Weights of a small transformer language model.
Size: width 256, MLP 704 SwiGLU, vocabulary 1024, 6.16M parameters.
Architecture: rotary positions, no biases in attention or MLP, untied embeddings.
Each number is 500 + 50 x the weight over its row's rms, rounded and kept within 0 to 999. Layers, rows and columns count from 0. Numbers have three digits each. The size before them is the row's rms in percent of the matrix's.

# layer 3 attention output, 256x256, rms 0.0417, rows 0-25, columns 0-255
104:478520603493508450525517512577543492525550577433565544518633517442539432451567467453515542445493507452465508495466592472482558563501534497468513496561455493515560596511494471462524446460484431576491549519544451520432435505505425592472493493569483496577563533443389466514439483394570532422466519515505526443574557367616605488525471462437518568421544484540580504549438457576505512426361494412598441454508482549462457416467527495436458540474501578522520583473473508521570439563326437486524426535422553467534358568521507440482424537459503527519456449543468504571565503473482489462490458506501446520434538501557539464481470512477575514484575506460508396465510530433495502439474554478488506509512513503478564512453527486554538486526524555468461556546487559520482481489450459
073:476466508495493528586526465476485509498505476588536506486516497570557534469530622522535402415545468541515517445397538503397520542529496421526418539509516527445460448515496456520437489534475510451441498410479513542551521564443428449471490487450527577502400453535574614574433497573469454385482490458515443544538429493482516486439513524545477450518469466438530439500546515470446428458573469560578509475479525429441598537423513508534443485512558496448450486546554603499388624479535516446461385490445508540401545487483456532499553511542510435415574505554538620418480487549389565511427455474511450573533410566505484486410481444475492496468525474541533436530512536467520449459549478521490487469458553492524411438465563464647456520498503505437477572525463617519461468482491548
095:517468464422502578523526484553460465526633598486538506494408555447466533493443497466575526565446582410483471555553513463581503566490473526491558520456529488469422555517429504450536462466491553499481493452511480499562514456487440507572555457430511418518563494485489476555544476473526478499467570525492476485497500545501504441478519540554561520547478501489504486473481412480473503497435420527569445552546593496423513458485459566509480411495475479447582469534530561424500558663365449534531423495391588462514551406535482402433363538367461500452460487558503526459515455494582557561560499501446564516513601523484535536513553607471465538516538606433507538497487522463476600564431510452521484445531456568495488534447484508531495507498485485481453492380445424414514510475466377
087:541416409370494495464486515542474531564539467412485509428496501469475435489412414574480492532502524486509477529592470503544412518455486547532639490527438477493440540413501543443497472456528514487438429542503581469523483544506518473453539579384385625449515442505463551541484508602375509453493367500472442504511515488530523568382529482423481527510465518500336543437518486478434525459479488505482530589479538478531508525527537495498584409405544511495477492432588544473440507451435527446465411448478499486417516561486510414529461438449478532429540546462580491504532481532500554499523410456473536540545522580534578480522528500482486450493484549543472517476468413574514387473443441457501501451458600478503613513504450514511429479511498526588534447461471542462503486486461439
094:526480499443492570489491535476470391428469459482465503505463481579539447480605545514525531426502507539532482528466559488492545563475497357460537488502638503425487488515563438546465446490518471471550450483454563580517571488486460503485408444500493427437436630527576458529563461457493472623426532630545468493521458541416350409576485525439535650514486511516512426485411514507633517437519462608493560505476494485434575498517528507503493449487522503438568562524519514568491494468518560455471532465453507500443552490471488421392532543557565481545515535481390494444537496522484483486467564509525494567436530496514571503430497479423493472511563509526613478491563571482544512487618546495506437526451512419561514467462507450462430486546543527501487506501585494577446570485508485
092:485481453507569487451503506563503419560520616425356446514484520486523464524599507501487561522438427507475500398507456571465465543500538541589578557469509536422597469499433468481491409418441471550478497522535368551544579487434522498487486468505545533438553451438587622557430563441518525479582497539566429428403449512386512423526534530531501400576560417523541491369466514553468471416582507558443466483542556397496502461494510435480502531486484470520521454487491516414529550551526450582521481556557489447554591438578478454451458552451490607541469501547526461487486484453474467493574516481459512552486521387517505462470452511508552446467429522507428418505508518499575534512522562512516476527500474559544473519443530444558558495516486496419510519557562421487471472498528564
084:599413493504558413475494524566497604508435586514543413483576556343587431477394339574510552504405536416469469598643518469518556578486406558484499497531458435494526546423474534530516402401446532484499509478482488505498517458502490497487489565436505517451443551547555576538543454467539550491475518510473445489413532466517433476512582543516511466464481455545463460437590564512538544547494494522501502466513450479479556560398482460563538515475608445406502521488480475541453565406590482534403556464604506534542456564485461518486529548521458496544491541467487509577501536535479471464550502539528561485430547471511599558517442550539453340563536558515543473523478551473522533482546467453532469523442485518534537467468508477552465508500477514449488469562523512524518578482511445
092:520517423403538545547455518510560507502507565473523563514470443485502438427476487418468506529480424516545535581659512556514412497442510489544567566556546496460483462479465465440486512506510449515466503493540538598494438424546465518565612357506469493533456505501486502434405522521485551439478477547588490572570596473527492480491502516452543558460464498497516466502516392507619499467466493526498467472578555431519423540515472549558503438548530469462563496481538442491465498489460418468602580469474510605521470551468513472592410530526567553476528518487432506505501531448512575520512511484521554443516420459416489500487559583348543550452516497460450447442537549414441479519487429586479532507534512561556427443439546501620510618547570459458526506567430414477442455477548440
084:493467555570446462555521368435486575536465563518540372472474571426487502513401475601509500523493463482499517484474490463456560484488386497444475532592415482551515540385451431537549482453508481440522494482446541569458494433496537530487443560463494434531486537522559511409519502466519482566480514548581521507449593455523499623484419383493393532480534523403581534493432431516579506515490470479497470530508561476463448418547563467462546451547441460437535507551548486443496457568476418475527492543415557445517461493517481461551522528505587514421415481495439401555522493497536542498459489512500470585509509494443509629507481484533472386559499452512512516611413553467465492497513463500524507422615393598545468446550474480462458460551471488548414489522456508502511595535527436
110:505507527490483550540433487497520565457475456433598503399511536454399514538401384558617457557460509421397505519514584428574497551486440540436500493515528429540424516539622438506483488502492505552548440510550594545522554498521581521471484499523481490512531507518553491371489567498485557533535469530545525511568520485585499527509579482435504501484462599473410408531474451519611553461437440540429527538516516504491509583552525482411491477475452412503559508561492391520522510459551581413549573527547435649466488520477488498591583498543607509511497488400498599537486516605539419442571550457517529536533492497521582543522403471429501458503577548465452487499406471552522470512530489442498524569481564490513534492482518569513501501517525488523453448479562487478454584479458490
116:530568540528554487449449570461469494466463490533425492458431492508434432458499502520485501516503463558517361499426547482463538462465531508492467536488485416485517455475541493490462484497596436499515507471518509436493437534546463489547572542436455474494545423542457468446482521547525483457556404499473580486504513525566580518459514445557486463522500446439494508557535407487464500419432587446520373493652493547543510481474460554507521468505465465498460537462395459510471522628355438543483406514583621420615479549478434447566390632386485556421466417590471501559455422431408493443481531562558535520480537577469511560460514497524481412429501561474546451470418494515478543476517498514475452541500480482480563414512498526521512474439506461515443497516533569489501545443569442
103:446455474485417514487389482551466519508474499509535523572522448516528474431511601557531501451497491491510472519582554516491470512623484461462477481525484564626486561451496463505508469499487537448504459429442413555433601485426445485488421496553567369543524576442512507536513449455599472534498596499481489492484507432452432370596518523519466544526525424524642534391535500501485573483527487446540441459437521467560501459456435549464489535611463446440525488521597518437529542535476451517542475435444555450609407468492548531512440516440519348459454475575448487480484524466573590510384528477500513461594408535562451554477414497531530482552467421493538544512542522510536542462467515469485472551575580516569477508507524515487474441451518480561529600489456507471502439513473548
102:457507504491474561456508527475399460492531531440465518512448506463528443593466553525550490543533457489420444447529516467526527416507459590505516575528460500515462428456484600543506515590586517493472496451443560456574540522453496491505549473421510488543543417553479517473502517546548496489466464396496442540534532508574451484458481486485467517529447546444493531482567473440495514558424494501323435428575465534537559436501521459502487454485477467547441505460451530499419497491570540380405538502530531518458657487423432465561601525575614515463499440447481393511398477494565481496488496475513473624456512533542407416495516499420453478565451570407499478580500475459515559580514435483415480537508592482561502453535451561467481475435481529611487442530467618520493502476567549
099:476514473545445522418465531544586447434515580554403567555525432468475552491565503432563510525469408489493482470489472525522538443484543545489461506460542447539531459553497527478411535482504454516555500511514451478491455571601459574494606531512519440594528501478422476518442464485520522501454518523489523490507566432547551410588464479515518525475424472632539409541441428512554445476409497542497592498537465430450543568662496466566599509456548451565484584438545482506552464466478523488470508498467453499618421530512535532399472424547442460579579581492421485462488559493468485438494519526529481450481511427501493494495491553551532520369426570469517502463612506493551568520623453527511541580385463442531472493461486441479508546461579465490513564575528437452491539489552558
097:521455428531490551477510475525504492536498487473474388492447533435472551461483431547518420552544452474524486475528467504454509478455578591610457538547480560464516527468439525507452532501442500497550466514510531549453559473468526460448506427511552529472480505427495490466479510468537495552569563556516501554533502486481489535576557484477557517510559466565500487483450479503530574546516535578516488602537636554596534518539381407457496468571480491471546437515491508461418437566416470535550399495457528579423403514440380606626482501389562535444467606558486506456465483477473494475507532498566548537603409398530506464539564502553533414464458560500427498423501410524516536483555557486497589547550501427474511594525507507518422489467527573502575627561462468435501483602472560
081:537465498477433537492469548486526576508441493523488502560424481427448565572352511550510434577499463401496448486556442502571506430532401551446474484568466521609410461448524550517535571550484564498531532466498457455537486549540455491454558502500452542459583471504480494502529501546498439386539449558514534501534481501517553438479490525559517381586464498505520468576477490426442507449454502438462389425481497550485457474403462423495445558478506446482434483490492539520386480497529383477475561551567518506483513457477454491459553516556466517447495453551577467471456492499569449513572577508482537459530498492480497503568388491480445412484509684565602513491496438556434554552462438520511508519439504595420463557522469479569515509427556580474550486424526544469517515594443399
098:396563553597507469452575480536536562482502488503463481499556425539585512527521465446531481478563500514482496491457500421539492475462596645524506501530436439492626507536531529576496501443553528480524434577562568504475437471432594431466364553485485476445507566498466511469513561444414479493540580482493522416491446549496522519500603515474472464476539475515426484436496588522457519516502490474484471471584499584469456462581470517434494498585396458479511535551495460498480464553431515583522433580463516393561486471485520545567461552445459458502484442530518528561485529465537527481511544486603517492481550380474455444491461398606530433454538436585507518499556459465478463472566514566596543616323446500561501464424529522527493437401499532444519483529524529481486562482495480
100:435542516586487516510453489569519553531514494490512474452466553550494552538545480506566446515524481520531510488414500493479536574533566429566496515467460516486560541452545411537528507523494495404488446486454501492469474606493499475512482509552599406503498529466564565598449432584555433584500506504566487516483498585430496548527435548578518430574525464503545548488490554514407484531628421545569503479458533475415597515457554522469519539567405537414567558653543570451466636574473541503482431589472523435506488439528490506437535581406490526471494518570488526500539533484482458585387511512526459543491390501564536539488492466483526513468484520576515548600604462474568525435518532540497538465446536473518471536583509440554500470437509503575539576478551470583580420499524602
083:556434548435460505506501512483530490491550487507479491472532547517470495535510438536522473437454425565497534440556529505499516548475473480513581425571598453465487597535471528535528393510478535372539541518437500532487501522479563501505561471486482528490439552557574549510518483541415482457482531445505440566547430512497574591522561520566555510598525468586504459430586564585439576482571472468467481422600585588537464549534419459479518566514580476450478543628462468605423481496518495573496494676510535405544499524435425541520508504472504600531547447583548369564459500556568409495525433496461432536515538490493498546510540568501509522507471578515461468457508531533515502465487502537551532431615506570464478495534508402560567519551551471449496540537478529528511402540528587
117:412503511521513530465447466537513616505518522528531507446432550472476528552446454513568462496433480479410487443583521459461443564507461481513532499500529431492455493525559553588518423476545551449487542481484500529450450510492508486469470496452490534475412498526610565517500448559533504356480469486536445562613444439541501568455553435469507499563480556434540512520497525515522502502466442502531406511433510445463462454430460486424495533580461455449514472579642535414494586595564385420546464493471583603546473408494538424549448588453582525306468439528485612463509502449489547507515398514432448493459553446532539524526480519450541482545508533439470500530414514469535480501397491437443522472560566501422470466513524527560519509524475504531416494513525629524525476487484481
085:500493552541485517538586574568543476583562554555493447492535495448510662454520588455589425577538513341505546452464447576462558488469561507503467490534519421504533469500517460428473590516416465552504511546489437510539596514430497585509546489472547529459540509510556471533511520443461509484486521497484408514487492481479515475494536577518524502538413475607450394465434498512454444497480531496486659619509602446511541442533510501494476529396549535478535542567435498456452442472459533536450451526465480443475560456501496480500499383440368480544524588425524426534567532613565484534462457448507480454491535565533495567565549526562540485409508529462550547500491514452526458569573564407509491511580409454586462452514464509556516506521445451496473576504483500445527489491471534
099:491563511488530566485476503525602565387434472546442470506461514560510514536540518529506521433460475530451460452433486530465506530503532425494479509489547477450527441552571454525444466515475478474460452428475494511540540446453517407473504430398484470423455464577589486499517559439526404479485525533474407431559457489592442489511568563503626450589519483421502463459548455402459535506451596463367469416538520562522514532436476359485494484500526508468446555508370491560543476478529481519428655510612476514475480495456438512522591567575524559539491396462495390525497421561464467530541528561501580463518492513527544522434427505461501483539460536510503497537573485497476579447490495570425431449426537428486503527438576463542437553503495455441559516545517420566463470511551486
105:527473522577510564426551491532564549514508556553429427544475539447518471489451494496492432566626506410518451492500468544538548505472591543498446574489427464526546471420459514532554592520489447513517443496497640439484524512515572371405484527477471523403509484463447503462489450546481467561501477530458471506533517544517441506570449486471496500526474480450440497516489532485478497565489509557500604520476463564582476523577481428468577434434442462485495575478526544494468414421509579440484507454465401465464469536440508642505669384553524425430471540463521422501449513536553505464456537521526483579465506560525466521498546477542495560504398459502562579499564493451487504503654443477516487426455478535593458447556559478511450544490510451597489481484424476517596506546551577
088:570513503530490477546527508395434509509493429540541532497520512538477471497536542494377546511445528594453498494456440541550499448473456523435453484521539438502487517448455412433483465567509367554489505478461470471449513436454430534551557432443542440449491494454495434505578522438454451530466583498482499472452526518515526432538558471538583495560519463509457479454501393390483578509455526457597467491466466534392478400396504505466441524514473414363490461529569486525510528523466474478520451488488591499546489455496472439529395565492427475496467429475511574575481462511558530569510521501511448417519451425415440472496480490406560546547570530524463469471516528494368471541442446597523467519372503484509437516434557583502422536480516564451517517471385487457475410608435423
088:432517414436503400477474577545450375557443522453418484569574493454516590437576529511463559553505402511485569550584439468547501498575494553501537509471426546566532455448461490451501490509361462579507556457565516487490531459549455491461521443470478539576475509515491487574508457562533527416439539484538507541458551474494476433534524484579472560482425480536504521557487494444556473529396487586507553483579514509550494542554369468492498351433578439444525605525469501525498546448506468539492457466409493468460498533476519469472458450437505473524537522403525487512525413539523492474557511529523600439520516603523520424627576523493444485486547488533545557403520523512502489535547465480530540484517398427454581455494494503450507546550404508568601480533473506488562603498460422
107:473518490588414425546468433533483463519484596675519575622527417346468506387522577471575512592468556398509571601578533495413566490492472523445379480470492484610528491471442441408437460483431461439461522515464426518487425475461453503530544576461556462437469469459559481485556502527534468466480498508542516515492477459516479524506476470489518469480519509488538484470466490467508453504499463433479457477410467428426482558468532481523601517557545398501467414492570511549472543551550417484496516553568507542565487496439498439425424435504488464474546479533538537510478554460509492467499472549559516404504472358494548518578528581666459515529480488450464558493492568481549554451514484448541578514536489457451563493549449466420440518502487473546504512496531444483499529485499479